{"init": "normal", "init_std_o": 0.00707, "init_std_up": 0.0361, "init_out_by_depth": true, "beta2": 0.95, "weight_decay": 0.15, "lr_head": 0.0216, "warmup_steps": 447, "schedule": "cos", "final_lr_fraction": 0.03, "max_seq_len": 512, "train_tokens": 521700000, "dataset": "wikipedia_en"}
Each number is 128 + 32 x the weight over its row's rms, rounded and kept within 0 to 255. Layers, rows and columns count from 0. Numbers have three digits each. The size before them is the row's rms in percent of the matrix's.

# down: layer 10 MLP down (transposed), 1152x192, rms 0.0908, rows 834-902, columns 0-95
# up: layer 10 MLP up, 1152x192, rms 0.0982, rows 835-903, columns 0-95
down834 097:123165177066075149186168147132156117137109126155149112064085136098109120132123107194101122156109096141115136104113127095167145100089106067140109167118141114093103126178085095137180118108140151081108145111086171107142117132163221178132122046126147107053111128119122167141176148124122104159
up835 104:102138117102118081180151157171194154192154105113124144227099084086103139139108097121137106169133109121108125109095100152117181142148112176170143172108057110119108143173110122110138108112133039117177185134103127193081125143120101108135160146149118126147118149121181123067168142105093102102
down835 103:098075077140056205157137079092101126120132165127136095115116132109114150110171106117141152140158124114158125184100148146087078104098115107179129150122159164105156154107089132123080132098154142167144119122147100045112108156180136174179123088088116106097098149125106091139159108118142121130
up836 093:119146113184118143144064155117143125189162082080096098187138135183148112109143134106061147089154105140163135102174117133084056132111161122047113082140159146185127110144146174148174177116151144167091173135154126182140115136160122117135172105112137186078124114096127098125101158127190104157
down836 096:148107157155122146120157126098158078179141176091147151137139142105160104160132137111053205092200115131091082144161118131128093212147086143186139133158143124078141131120161126165161144136095115140045139142137114104124137107094152107140171140010115185140124110165113120132155109163125151114
up837 091:109083085087122105135107124127087154088112142095055117203128143151120108169109117175154145094081161118113096103175138107135124162138182180154133085144160138121122136152108142083163066130110149130134225147161164162128147089099122186120097165127091088141127156100171118122085131141164160131
down837 095:109164186138117124139150202120156138120123130182156168103113126103067143093160148089118109132119125124156138098109121110140097138181143097148090147147134126161169150149130064124134129133109168088128071088085111133091134142123154140120100130156155112152175150165146135203107107139095112092
up838 099:181024110107102144167150160140167168119123126118085121202147175114120171110147078062158154095139142163124124097140130123120122100140135180082148054104101150119141147111121162107135143017112135142080108112157149135186110146129087090079177203098074144135143110125146127155088161090151116083
down838 103:124161153108086144075092158136153142171133099121124137148085121063111169131160100118106154093101212149138146134106109103161115151128179132149123152140132102086150152157130101111175120156095128120146163119123134152135138093199063086114135100060106136159130115082103093197211135147105088130
up839 108:142144138107168112113220125123208130170152090136058172136146136169099104113103086046188115168113166124136110128080165103132165052153128153103225133139088136134143115178151130053106127119121106151068124159117128170163131137157105142103167123101146129101125145094125139103128093138136120156
down839 105:118117100124132119197111113131122129096130081117090184132105109149113111165151162119186127186111127155124126152143147152094174121094162116072096123159103125136126141112132111147147078166118156149113080109105110118180156145104122139160099175099175101069132072128104100146099125129098128124
up840 088:128127130187161188083122110103107126114099107128087086090048109132122145147116158106099182102130151145099158062181099101149091106151131161048101126113118122061156095152122177145114144141072154115135137121126068130174042169151126137164142130136094153190081106138088152086129171074141136158
down840 089:210129155083076070154081119152112133102127087136181139170084128075127077167062078111149136156112169075133127047144134088155141096126128106141112143182112131084110094093145140161152123148194103108090118106094125147156148142088108149199108141164091105087097137148151172171125115158124117176
up841 106:113187119170129094096152096131085157155107124080104107089058139121143097132126120132135148118093219118151131156147097164134135182138170141041163157128068097104142152152149087134137158064118139136147112068125131102128109213173070164059142149101137163167141137129168112146151133144138129095
down841 106:099156144135127117102090122122169131153057167118090102136119164121157065118119121104126127127138146089245110163161103088132164115122167089104145140141113088154177184136090105132141082143111151101161138146067134145135047114117152120119080109111102138095148188147167155170151177181115142125
up842 098:181130128099153122113118140193117147181114119165143094149154095129138234150098102081118172118069132169142120128180142060140160123151135082109123098086138076128103130130127140135135095120091099079061130106160136141160136134213142157104080100189143182093095138079059158104138148123110144119
down842 095:143115147135144141131150122197136133128128112116152110146110080086099178168104115125151175075151131136113115207131142114122124072099123086141133163049127105152171098086195113191131135098130124092171073161147120145080142178148120141118154174165126072115119102103134124121098160136108096100
up843 098:144202093114121128124171099167101149096147080141094064134116102136108099121142144145141129111078140105137088124119092132067164124114134150183137104156150092188117126169113063067145092053183137170114114153133097161135171160159167111063101168154122212154147100116120169129139134118099103147
down843 101:089175108097084077163138102149146097099194082169147102124099103146088141044144136170107136052107158104165090177131116136161129137134205067145105133096111112153142162173190143169075106107199199123105144064122095154104181171163146098168152145059122126094136108121123080151099103188106091111
up844 094:132146131135106145120129117145110153099164187109111104143105156143145127080065131126158154117150099131159084131075136134089144184139129105168136102109085190073127156092078087140179174162163106113129078076154087129078105138072160162114078101178068133185117132126140136072163142126103149083
down844 091:148123131141137118107118136102134110098085178101149043164130168106179158129131088210085169124139080130095070177146108139138119147127137098152112156141156130130106024141021119138083113097139107155109122136166065171114137145073119145145071154100127038181133128077124134130152105105115140169
up845 098:138101126136159048157110097112164159130105081182132109151177114143160109140135133101153097113150088087161075124116147104030132104148095109116082039092107174066159146155107105123130111167147155186120161036150149097106138138141142154142113148100110192149135155125117147081077165140180119165
down845 093:169147114089126156110048065189090151123142113125127099135123163160156136172082173089122100155101084147105158145137095168109124114117100140143062175161130193210152138140113107119154122187109080092132178080091116134119136122157132093116132118146129143135110122113166147114067135137133111103
up846 087:153108118124102102144132122124173152171125118164105061136169121122165114119108180158133177100127079070126069117129188134063148117157135125147154153102159133088146127103087160077162129150115113154211146154152139174082105117117163122120148166174147172103124149168127108169113097135144098102
down846 092:127080135137165158119125148110100140145108107113130189141164087127083145090133091106115220083138157133126155106108122120159169142167131164125133116142129087163133143111156093128089159098135085156149107079097155099136122150123179132115173123109101135168128165093150165128122157134121173136
up847 109:170180073102175183112220076128110097147093131085109093172135147175115111142131166167094122100140099134141062135134147096126149101127151141124106064069129143098089103111123182080135206125163130158069113136130140146126092174170142090121111127144119198189175119141089169132129101128125100127
down847 107:161160115127184149097094095137105122110131129124168143151156154148075125136106097182101130119094144105114148172166155179169148103091108130158095117149138090116123087142096129138093134182070141103060130173118118115109147163199112093140103120123107123133095146109092094126135072185092117152
up848 106:162155129202144141159154065167119054156139127106103099083112169140116156171117123101081087117138115143140043148082198125093159110117141118071093068114093111105153139132154140135175129110097080174160122105124121145152168183117142141197117138134094169172077110180102153153092120144134089163
down848 100:220152100153117118185151206083152145191141105138146135123118235102105154152061164136114092141082139140127091166126140087096149095090090139157116157153109171080103075178141100167149097115067118136148154147124099129122134100132129136125084165168145111064164151097142093139125164133117154082
up849 110:151195124092158117103103151099113159109077110067152094186080116175160106114119151170087117115123108136104083112140170158162168120146159190135089146139084120102131155138161127089173094149105101124046143089126107112160122110157181155085104077151169121195108181123145129120149131139075078229
down849 108:123144156164118130183136099043158136150155153139130024149120167096169084088158113218115102049141138107106118149113161090123116105154116098145187145132134113136123107159137121142125099153099121155113077091145097111087136145090078104153191183137162147115088080151101112177186146116098118132
up850 106:124139086146139160062143079166145146144119108147109177093084149064153131049088157094176141132106106155153130077114165120127161144125102112092191117099062037150110124121163107092075155081105141162157146099130105100103140143177093136128105128122099106154104126157147165083101143143164159104
down850 100:166171118128134138117060111078128105151132078120141122094115144102139127116129060111127155099138189132124124119136198158090126141166116170130148194175045145148140078112095121079105118171134170125140193107071125111120141134161134143128107067096139118126063136168134148185108181137141131145
up851 082:146154119139155140144193147119115160087123138176122128132098143154073098107198084146127151109133123148092129137158131135120116081103178149195093146116103080130114118095107111113167196107117141170121187162159072143166137110132141145175136134125165115208102105070184136126096133113099113176
down851 091:141110125096142116130092135116153083169144209159126094179126117109200139117127149156093111144093106178148144140144144126083126126121094097100176124117181110149082106104143144118128085156110117134126123117133168128133147108132152165126098101146128111108118163097114145155170081105145084112
up852 103:133128136160149131117095143123121130119158151091092171141123121156125157181137134135148111121079128154062102096155173115136119123137128140148171053104107089153096128115146143118162171084086118133064121150130138163116124168105097146136134103095117122119109149149073120073183125137146136172
down852 113:174139149164092113107102134160090073150113110084151137099125064172167153104108128169111169062202177139174112079097085107075141136159127140111140173113175182069164152108120049122104091118087086108143160134110160134103099103077159173149077090122155172116177067122105128157146170164073169150
up853 105:116091145098070130125156083131168125104108132126080133158155165155113114078108101140102074108135181133108107138063176122138144178099200085151111083072131089084113154072147064134141090134103134186083157158139093217115137106109127158112123110090073151151106124166132125111115164127157165135
down853 105:105199101114067150145139099090094059175160120178154161121097154118137093119122127188105181161156138111130188155120129103156086149089105093189124112098160129110122115128175113152158083153104122128175137090104112096160162082152164087114164153172175177050136134122138137132164141135140119105
up854 096:095094123114109064159172079195115117157176119048139102127149090136135141160129099157160123090112131151097159091119158069137101102097123177105143133160085181132183174161136138135182160085074122102070141175140113153166113198159175170132089175144147119131097096161103106141148102125136174127
down854 097:123163118129162141052095188117137088085104118134101159116146180156143092143125161121122106120151119137171086189128090177132145154145159076155124108135183067098159099155062161132128168104111143149179139131129099113048119080112087074117177100116098135158119133106140127110120107148086141146
up855 105:165038128080093125128120102219156137087140117123177126108135113142129163081112147160208132141144100087176163145126118085108129154143116198167143125077077153073120118105123122153091094075101165152142187159105117116150072148107079143141113170201081109112098121134163083114091117092153174145
down855 105:191140165083167076119155154133133113157125118090086162107150115096164141094131127146170118139188197148101131135086140112158133116135124149120085146159149152103155085155101161136072186160163111120040092115164136163069078118105107116141144107089131144130126157143148138145097160179092144082
up856 103:163157133137145117117180168143119184128111104100123067169134141030134177092154097139099167153099120165129120100110078084124135088094128140158158159073135082149134115152070107172155195139092119124081140162207153149117143144123160238086130109144109116106106145089121134113099141094091127135
down856 103:155118103145097125118093182158115162121102139119160135100109145108137162160136132082133063115090097175161116132195113076101167112130097123132121180163162141143189126140165132130136181148105158127073107133093162114083196119055150105111186095050145110123179175123131138117160134123145156093
up857 090:182113141135127171096219171134138133075121140157108064107106144157126150179083143088125135120107150110116154130155151154137130177143127148108092121135093085140136129065166173123194188127130106102094116132125066099123149117105162111136116165130060197179106186096139107149095042138098103147
down857 090:166197131123055085121093195153060084105108125131146047134088084114114133162132103088158150149133154075110113085136153135073119130124117105145144125080142163150079095112122131154132193155143170155154111115160128185145146134148134110116089116171134096119131109111081134103149147142119117139
up858 097:111088105186119158120146124131112136140103111143069165111088193166132084090128121137141160118154144116133148102186153114108205134111135122128138146116119160143173167143126159083183122138081139155074126135178154138154157128114157088122117106163168103129098037054159136142095087125198109097
down858 095:072109069165130138134149141154165088138139135154136191123160094110116108170140071095095121056122141147113165142104154139133143126100119113056121084180126111136189156110103149162106125075139180208118101090140151094126043087098140093114158077167102065121148032132086114047141115094139178119
up859 112:120135092101105175090182081090135053151137151084132055078167126083111114180122174143068104128118100163105133139138126129103157126135126138118115103126169157117157141089115126140136134114108156140136120109166084149149193180126173118148122107119133140152125143149141152137130158114142116064
down859 104:087125074075127104104136114102135134104172123115137120131174088179132050115091092159130106125119074138123086114142115150149129144124140123142099109171147100185157108106126146121147161149097157174106150160112099118190151124101149079156132084098094171121161198138192129086117147125151109110
up860 106:079132149200125095214105164156162104103122124120143154146115145152110130126096129102150126134144187089113179085162122094090114132130132148121166073159117152159137130101176066169137127139159168112118118168151129123239106115085055127077112113143098143100118113120157108134169059139168110091
down860 105:139106156106069083158132137179094113106129081120121171160161126146072109131166145142142175097188194154134142105151132130128127082105126142109158117113116084150131075137100099133160185190143145184171129133122149147086081168142088202138100062111116114108144139115090101163178160113177151087
up861 103:088063069111131091138138122126098153101132131136134055118119166170132139169117189191135142112157147162116112124110148053105187150137153162101089077160167115086150125106045112081109130158157110104150112102122145154129151172118130112137115137196086171221111151125115110074101082062141206129
down861 104:116094152096170138171031102110110168122149131122074139140158140122119136096179197164101155082175151189153175128146132114153119111140148139121176069113186125106123066117085109151128111159107113105171132148147212102116141103115180138120163110140123114122133141191108080101107136069089156125
up862 102:134093107126128151202152054149180112126077127090098144192130178132080129136085138132092121207092135092115093138144148133143135170112124113135081134144096154129080146154115099071193141161135129127077174155116128144141131171075138121108152131114104205165150056153184073124105137133132144120
down862 102:193087115095111194071092109139137124149129058151166154186139101088114085146176144117148120137141120080126126113021114185121195085176132068174122115143131161096037115082161151119108090105118128054136093140096145111117092209077144140139170140159144088100176111148118127076145158148065126154
up863 113:145142079116113177110167156195081135151083115143121087152137082169101131181132147109141106134119157165132084085191076098135128120128152176122091075085126140157105095172113089073168197068122133144050128137204116150125190152153123148100128157126145125175087098121120063123137085058169119108
down863 107:122137068084100163134141167114134112149123124111045146135119199085146184138095135112051112131138136151119176058138115082091176170073095116200123125182076135164121132113138119100100072080123146154132074151166106114154050123164150140085141125160143107186101091193075143115138106135123134083
up864 104:126165133146133114124137172166179083151120127156147162144095136098074180068123109154097124152096068135127133151137135103159165086134184099110157114084163122156172122118114104079155128074101129096120151128131107135144090128139159114137079145140184126097108146143109173120086117122154180192
down864 108:118151177116142131084145117143117190079138195156163075115101153122061088105171123054104142135199063071156100145151149142073123145151148142138151060112146141157169174121132116151080104110081158120120121091139064087113164139144120131185077163148124118161103130146137164140152170077074118115
up865 099:150157122139197110068110163129078113123145090104119099076151160089134153095144124081082089171063159160157140128182074060116193137179157153131086149122063096100148127136152141123104102113117112135069171152126131119099079162160105145139121121094107130176100151118132143129126112121186225159
down865 097:117158066105124182155136145166129132150158095145149084147135130169123114119146108149156112151091154077100063143096073134085160061139095110170230169132133141101093128157118115141125175140076089106143130076134182084102127171121144137156108163078176174141197112109095118103109059164081109170
up866 103:126109122134095143097164103161093076099149088095170106159125154143088121111117125140111073102158130122129186112142140129156155101147175116159102118099110158079103139149154115133162187148146176081138141119129142139133163136103196115109116128227106138109131127122139152073087180132142093188
down866 109:162048105102131103179091160100120155167119075124161090162136139163182125088128117147065074076126143175142139118167161162150107130142119119171129130118156130124077140139106155122191180104115119141149115065068153064172174148119156072153104066188156123128129147182109105126097113187103052166
up867 104:189123129194109182134171072134118188135083174083089068164149151164108132172074175120099103163106086142103145121138135131120102174123095128093191064111152185114095110118110180161138117122167127129095101124118147130103163122131137067116134161133138090115049113104103129016115073116150079140
down867 098:126179127108108161129121125107103111131097133141133121136110113135157094176145194157133089138111104092084094161103080139109090170177139107074151118140167154160085112153168126086134120141145176133110175125123158093112118130089141112093145136134161189113105116094131164111165137149075134158
up868 103:092123146149147133128153108103116189120119129126171052138172103161112149142157112125070117112104093166138098074159164130141186096116138207071126090102113075132128146138115178093120106111147121143140081141118056151131199142141142111168202100135126152126118120137131119083174192126124162131
down868 100:125155141134124096144160165160094122191090087118156134094131129130133098158119120159090169152132157134130107121102144188104128166081100121125164121174101125119165068185156126172145106149111145138103095164112046142114140125099163133188143122130152134100155159111107150103179107111120125120
up869 106:133154136077118169144093140101198093146125135100107136157097152121109137135139120192110148116096143113112072117145129146130132102104147075111116141105132177102119148184166084113201131132158117146178190138156102116187137131089140111128180160147158144123135135096178128170134119041137103107
down869 105:098122111145153140093162099161135124116156157155102072100047160112112187108087156083122120164173097097088082138177191111122091131160105083177169129162177050161112101136140095124081159132163123110052083131122155132131135146179163128125177117105070045056116097155115121098120080108123128124
up870 104:197140131149116110123113123133151158089124136158120138163110118103154098062079091105111038126126159129065153088116079131137115138102176127123131104073142087135110149104103079065129117182157164203135137149147163111076103141155161148057156119110125153102100142157163109100113120165156100214
down870 104:155147126153152139167076119124129162122125098159122094107230185081119087112129152132123073063093181135185186133118154160084170121114118078155098177155120161138128145181161118166157135167095149128121140135123070119099156104142151144105145183144123151073125088106140123107097159122133105188
up871 095:199135140179149116125080200111152106098134099155105098175102150153077136117156136181119113174126110143128112137162121109150098124131131201172181127103107112124087124165147103092101148097152155099200136174168080156148104135192167147141096156120125094121024125122110102084087126101088110092
down871 095:191114195104138080054110234081121149126188146166101126134080180178119133148154083134125117151079078086116143115142113141107086156160115120116110101151149099168093073122092108100068180129162127146165117156097119098141120153157157175116101122143109073149144161131124123093130079082125147051
up872 104:134135145124070113084143135148090108105147108181093112149111136136124085094117097127128160117085149164143116139060099138121172047154160233128145077138075108131097117138072113099150118092143105182142154150110100116147179169188094093097124124132106128135097134047111157086074158130123092188
down872 109:156050143110111105111103170147151141140174116135138154098093132124151122146077097122154117116154118173199138096114157108143122155197137178157125049105088142167065118123127145171111133111115116186148042158067096119154143107089124092110113087059071100078112134083153087164136150157136106121
up873 102:090107146131137050169113135146095147090126138130120071098168192106107128108093152164113170199137118111106145144112116094105177138152120174098108111172078093079111119119129167151173140096149079175112155096159084210129114125100045088067114129108142136183110174128125113151070138120184102125
down873 105:073118176118104080157085114153112080087152110128138140138162142107156123125153160140053138122125077116099130153136152153063171092146146132105131124124102108049179113114179113104098233147166144140081080094165113133079203142098160085117178155117181110107131157182148113100126149144217107115
up874 106:153130117188182149101125090136088094119144135135130130098128211120085122161152123096132145178087126143114187057112062115134151161132150105113145122122059053113129168162088059074137151111032144149162125148108126114111146149090170130074149115123158134194128140129149084142101171169121081151
down874 103:135069133199108170113158092117095142130079180143144118129139110160175158149085119185173126126149105066102106103087129194064111161093152094145166083177146158114113145133135112084112096168122062145162134157124123154186101110047177074103127146139126095075234136136095148160136110131161124122
up875 099:164117099142108185109126062143112096138117201130113088051186137155129188157124134159102134136155156147120143108086184133149154073152134113051233147136172198035139144114168116185103145092157115126124153095135101097106119125111103154097088151156140123178176130125167133121138095096126119076
down875 097:064183116147099115085165167124179144109081159130153113098171172141121123158155163113125091119029089119165152169151148082145087135155147135127137069167113128125081158128127094123130071090102066121146108121084164092138121160133159137131123181175129137058191141098155108187130102145057151138
up876 094:156070103145175132124089129126132125070103159076149090101132132152130138119106184168081075137152172084098087145139130126118120119140131131157090117088125208124135096150108133106124153038156102141153119071107154142122132151181160154151145091125095116080182108086171127135072158111104154150
down876 094:143127175088082086157101203158145104152124107147086084093114076084080151068114119140123091155113129084129119156167085064153122120131163104090121090117125163166150131129104139162118133131164176128058109080149094122117124070168214080125145106159170132153123124143149117154135121164143132073
up877 099:167188131138147109147093121131153192098120115086128170141182120138114116082150164157131119165124147117060108126135086066127148110092174161163118159098123083127093154136141112139153106065080108122124095163173136115135173129103119109123068126123085114121133155129152117115140162117070129104
down877 099:119128108146165090124078151133127112162117141133108130153130202116128125153182154182157122136113124186144137181178167147155120090126192131073178068077172159114129068105169135148086104102136089096075092128114143161117147170168163084152105106155134141108135204110067134129131147067157113112
up878 095:143098108108123092138117199149168130131106105141132164135117125193047109173118122092113190148126143169164148167173076158087168044116144052133192135127116111134087146132078131102149139159107137145135127099146096190135182189117132113058157129143120137172065085121110167119124131132136082071
down878 094:117190134126155138110119136174166143097154092064134117094125205220160122190162130123135076061093157157162121126158140155119141142145089079155163091176122108102123113160147073128141060095122151176126085081110161144090141167131039093083166084112149147148131121150134112147137084160104155076
up879 099:135113149148187110139179150164090142105140122171087138150195116123156148152107113106177155149131092195170096056074165128100172171137118138028188138166165135084065190096160110098194093095130120170101116140177108100124082150125102154092114102089175123133111067126098137140072094122124123168
down879 096:070133168107144177157139147087145063204152149197114150129115162101156116128093172152163136138173181144124172111130141120105146188117127143145098124076107149096135133112093077109135145186164125194146094085124125134084141125084134153132169123137172105181104073191165112158086141133138130127
up880 108:165154099137119111116148093136119153161167137112075091139095173165172141089158160125180102116101108081115148155121156122123180150118167117092108121126122099115169153121078141073165137150101102140140116200120148146129106081161117162095122177135145138088123159130111144119158108161114163112
down880 101:178204114128113160153133150126123148164146124127122189141165143113128125179157087137139116150156160104137124180116170132117090127117166104115144165101118133099164145135147109076117123167103162097160136144092153103127123158160177128140078150121183116113153080128153135123088096141134126150
up881 097:130143131152103109128064174125093135146074098078089114106092181154122148162123108125098125088162127082140085072114066142124114096054110151141161137143151168154098143166088148170158111107142125162118137142190156172104096109133143154097090199094109118174145108144146069099160138097161190125
down881 097:086108128152190103147078152105171120159110121171074103102122169126077108124119150103145176170143113088139091030143120122130155186131121085162119154096145098124136105115135164104120121121173166126142147117136167173131145115143127148096151125105072124105129111155076135096124184082122154114
up882 095:153106112097147108069153131127136125166153162119189092123109095126100131157090192147099126152105115181084121116111138129144136190152053136131130098117165122105091135140187059111093107166138162175138117129148109151132094101122069113144101198200126108118144128147101121133108150114147194197
down882 101:094169151093151112090083140152094155098119081091154084143133093101128132155145150118117140183142134114139121116144088164069123130088156181102128161178106124092206143167094100110091130159102136141172146146156088106149138109096102140128109183161140121133190115146218156174151141122085152097
up883 100:153106108138103141136135125118075095079092172165044086123175138133114147071159117146218135141141147162094119151120136106139133119103160112161129111137159184108121161164121112106072099087217099146155128140112141138139161109124132145125190137150120140100135125121160184137173145078116135091
down883 102:143178152191175086117147180088118058110174144148117135140127143101126087137102105120178139171133061133139154047062099124118119167124137068100087131155149087120150109187149184080119095175170099082090069121174134112180167091125091148146097122168113128130081172148067149171163175103143141112
up884 101:155163126125117088113109092154235120121116119183066069110163152121115148139117179099128122177155079128157058145130182121105133158142160146099127136077078122149118200095143146076112146133120145103132173137138056157171106126100087142066149155090094160137177122145041107106090139159142133119
down884 100:121052168178131080072160157130158052161115144201103118121173098123111098157102076176124123141173126162128144110081128082159151141175114121171070124129113127151083108135151123088126113109184119126161141119162140094123083108083111085096110145180098108147162082167085055106136114057146182148
up885 105:118171109161167162147130115150118121162122092086100131136072153109114125158119117085124070176131098165133159079047139103171116044112096137083183117136093079134104187161175103082158140118126164133092096179147104119156153093139139100132122137135078114164099096133087078149100116131144091137
down885 108:131117128104076098133093152142164095141134064097138090160108098090158172106089119112114115133162130111104098152198108078143105051125148142115129173102101147144136099085108112134164134148111167115160136103112088112130067117113104068104132141139174121148143123126150117094146185114141142098
up886 095:096117107147137119142061163136156190124181131120084154163176201163127148169142205111095106148131126115144085094069097125148058153110127136102193056125105104130132152116052170106145167093140113111151115098181111130111143124160163115142127141106160184104102132144122119078077191142101154177
down886 099:127132129065172121122074175153165106105195123107141131138108124117119170108205129161141136080142135081128133144048120141137180124123160089166116122149126156144106227170128122126133169161192110067203111133093129117129138097079186147119102138138137124174128086155118088214091164128159114131
up887 102:127153135135095097122159133210163182116103151100131122118115125121092096082162201164169106099127143092156204105124212118094171102136108081119137075133133094079082142107094118093141122073113067156116154254137098139160102188168123173144125150100143097131138146156080122101114110134126142110
down887 106:111173149131121104177157087135135170133070159143100124135141122101142099151151189143127172133119129109109187074096212091136104120093073068108115096171167115147112110177210081155143161117106145117151120185140152114114114133147127097143085159105103146120104105161118163098091137110081099122
up888 096:145141095109119149130130140171087145181104166121153096144092102138103149180126114162110093133112084166153152159093157122169139060083190112183140104155143119133143160119142134174070107149170116167127137146115096148103209109107125122101081237120153141139121137121131150155134144149085116106
down888 098:120173181162104134182114173105197116124177146142143128162056127128139107102110094128115139112172104120115103124108088135089069157165128159139168119102130099128148189159126055149144155142074159100092081131172082123092170078116198135144161091132126117092093157149139157204183107170114111129
up889 104:151185135126211150186111157153171128114120138109111131134130135159109151130131101110138102129105212089080124142136090081156180098109172133086172116159124107112125119125163102142124118122107140179131123179132096173151184100146155055089141090129081106133165110140149115124049134119159100127
down889 101:130160141108163123099104129151208064104112109084128144192187105099204112096140149116152140062175117126094117112160162139112139134159082154119138105187124033114116125110171096078104159110158065121119149097121166171127175131165118127059087194099179146100153117105125149130106125127108109135
up890 101:119132083114173201121147099124113100116072121136076111076112126123083102123136093143146110120155123149131116083161185190050145064107146127156125140186160123148149144095136163139124137122144181167152121111163131127164131146133128073153167142174128115096095122118127156104145113116137114138
down890 104:162124126129087101115112085134120083120127091114143150143134140142134134154120037120130117093173145089154121175138116157156133105159098177139122080103114095158116051147170127141148185171125115104114123178045173125150136165186109146123098095136072092158109157147115094121147071101094146137
up891 105:133177113115100203123110156111121121135113100112113095079072095113143142112094139125105063192032148149097165096109134081125087155150195090135128143139150199078074120066162121121133173143111126203106124168138090102080146097104101106132154111135148150117125110144177130141140165116103124098
down891 105:135117114082107138158175091165119158120130134126141164183157102162162099135163198115117125128165153120087066144127123054129137120111100115155143103121140141145093146151117145135081133199101141153191100197156130171146102103170097134153150166161179050104146155093163089129126138111124173118
up892 094:163098064103142126149113117069125118124053129132132126104100115164174119109090123119169164135115089187105127124043121123110076120079183199160126130165185103120150139163112079102158094080167145130149192125074107152156155135161111119165066165122086152134115138103141093118141167063130136176
down892 093:164181185145151100192192128073208084145127140147106147120155143120080161176147119140100143107149075123130174064095152139092155137181076068140171127181118131123150152100143132152131148170166136153069089095101063110135126082116144080072113102076101168077104190162111052148113131140120118099
up893 101:122162124169149116167213052101132045099077127094079108141096211080077141115137180141139094093100227173122083165103148128084113146079162168148122138131146152091130102137175142109118194147166109156126150115116186093140113148146151122120104118100072163169116174162140138124142118148183136110
down893 100:141119128141150127126108143084069159192113092091137116124116147119087103107130101147107118171103129070138117164197094182153141144075101158136069156105140091133094078128139115145125162110099122149181149177123101094170121182116103169158136075185103090159110103158109201071165098059082116106
up894 092:104147112127129096105180153120157126151138146129096093137121049124175097129137070188143137139095072098082150139090165051070101116148154151093129109164128120115103174138175092079128146139161120092093154111166098115147117127114095174106166128179163137194142123129196162130097068147093158109
down894 095:062157158133115144179125124112091126121176104121151104132162115101041177147155109104118118096078141106122112082128095160129165164141077133144134106139129109145154147135117102095135125070126127125121125122141132114118101071098224136119178134097134164182143058135192148126154120097201159139
up895 099:185136120182165167135073162133142123123187153161115109117189082155156133088147125136132142111160110127097151171122072116119115100100200065045106131163091172114072108209098198104175142087105137126117184131144137108149149099089103100099127130198142146101163168103111122102141194075129140110
down895 096:137159139152147146161117079105132111076185065157102144086178094184154107122106090138104107133100114111138108146105086077134166175138162053171162071096123134147137120101135146105087081161115111081138196144107128132190111090163111042134129124125115102142133114087098101127186173150145158162
up896 097:147126127184121084136150139156172121089122120142061149112161163103145124119077139138238122074134158097094122180089141154102165129145108145131209130170142127128152115121168138086131113163124110130119154200152150125141134120082114112086107150145159108072104118151144123132139129116172148120
down896 094:192147120119140213065132179088082167131130144087134161132099086131163167072109084109107207149072133159120095105133075108131101116072113092124162145120121083158130103108072119126144163136075116086092124101123112118159170130145116180146080153128071192171137101158155166087132101104120167223
up897 112:165135122182136145079137102144162104160112156120146113181116138171119190069165112122149175115142149129151102132107102117082195156103144174132123085112156079148124153165158089135149148079108089115094069147106118087117154117133145207109072091146067147118115069063068094111106123115140171088
down897 106:086154131139113106147150178170157057130137160111079077177110111141151097121136109156141167140096105126116154132105139165142088112123225121158116183068158103158074121144169137146105150111107181100150132066118089152113091119084118160136127135168097171113123153113142119111119122137180137104
up898 094:158110097109138112201093176141124164146101095117109144065140149125151134042159121132135128056061122120121134118136052110113206116108195121124182139079150134146126137101122098118138180109126182212115190145133102080146148098091063162119114147109119156112058205172100055143133194098141179085
down898 101:070123135068152156155153088105148085137097089155078149102153136098102190148136167141103102096144130129105145153150136160104191129114157154083185096072219122157108152120133144103079168130130142161161154108102132070123118124088150097076122122153168119151101163145107096097106173107169136118
up899 092:133169120127174123103161212121097106145118133121054110125135190137148141172079135109074088155167067101164118147122203121139193137158132106082116147154088112107154139147101100129163093182088124089183078189131153113091120120140158122094076081146143114093104114067132127090132186122140112169
down899 091:088180129140119105122077137140148103117152145092123165085108106113139126110123201174171066137120166126149170177129155100163154142080122137159135132088188143102146141116101113107171098166086197131134166132135143158083103174142149123076125082068200080168064116183133145145090035140119123126
up900 092:110134106111128127146165140086097140092182130100139146143134121092157071140122100192098128095154135122101119106157123062030097182060138126161167097171149154079130174105137156105118112135146128128112128128122093094144173167096124145131173153162131127159141092130179117128177091119138174145
down900 093:099166132103161152196123070166136086090147205113140119113089158132165136160124147155097128134105149125123153159136133153130156126131093128118138127102102122162141120062124110088152174160186100165133086133150126144142116152136176114125163088123160178157058038149137174112075132115159148163
up901 102:191156135105194142149138141091143142191144194104106053105124134132079139063136137107133175067048142130112100114168129132069097124092127150167127132153117153150084126125129159172125073095136131174151079101110078121120144150153076107050143131175127155093104144143084085107098107136119149106
down901 109:145082156077122136073153159141136122122169105070180137129142152131126128135075082147079159141081146132075159163088138125138093073108106065175092104142123147164114122069123150175094176199150131087144121122123142061097156137092122134122129134134139144122132125164127187110154116201157150143
up902 096:140177134078086118148154127103112110066115079145124102134168134094124198078112154184088123076137099133126129150084143154128131171163168164122141076136105145147082108135093120119133146122103145124132099113112157156129040131238126129151146141116091149162069187102190143077140142094150200160
down902 087:109190185100129087123146172150106085081162152176130129200031161114149137051136093128095095129142114162141102171108172117129141103169098132150138111150095129167163081132146079101086196122108143121137056123101103115118134141080130167169107133108114134095143152091165167134199153151115095149
up903 099:150140163145182163121079152138109137167142136120122108191104136167124151100140103083116162119123152088125145125128180169139130189084157139099099119101114196114146129102075136132156080139107139123051089136185141112142142143129108168112147107149073135118177137101120137056069146102084144117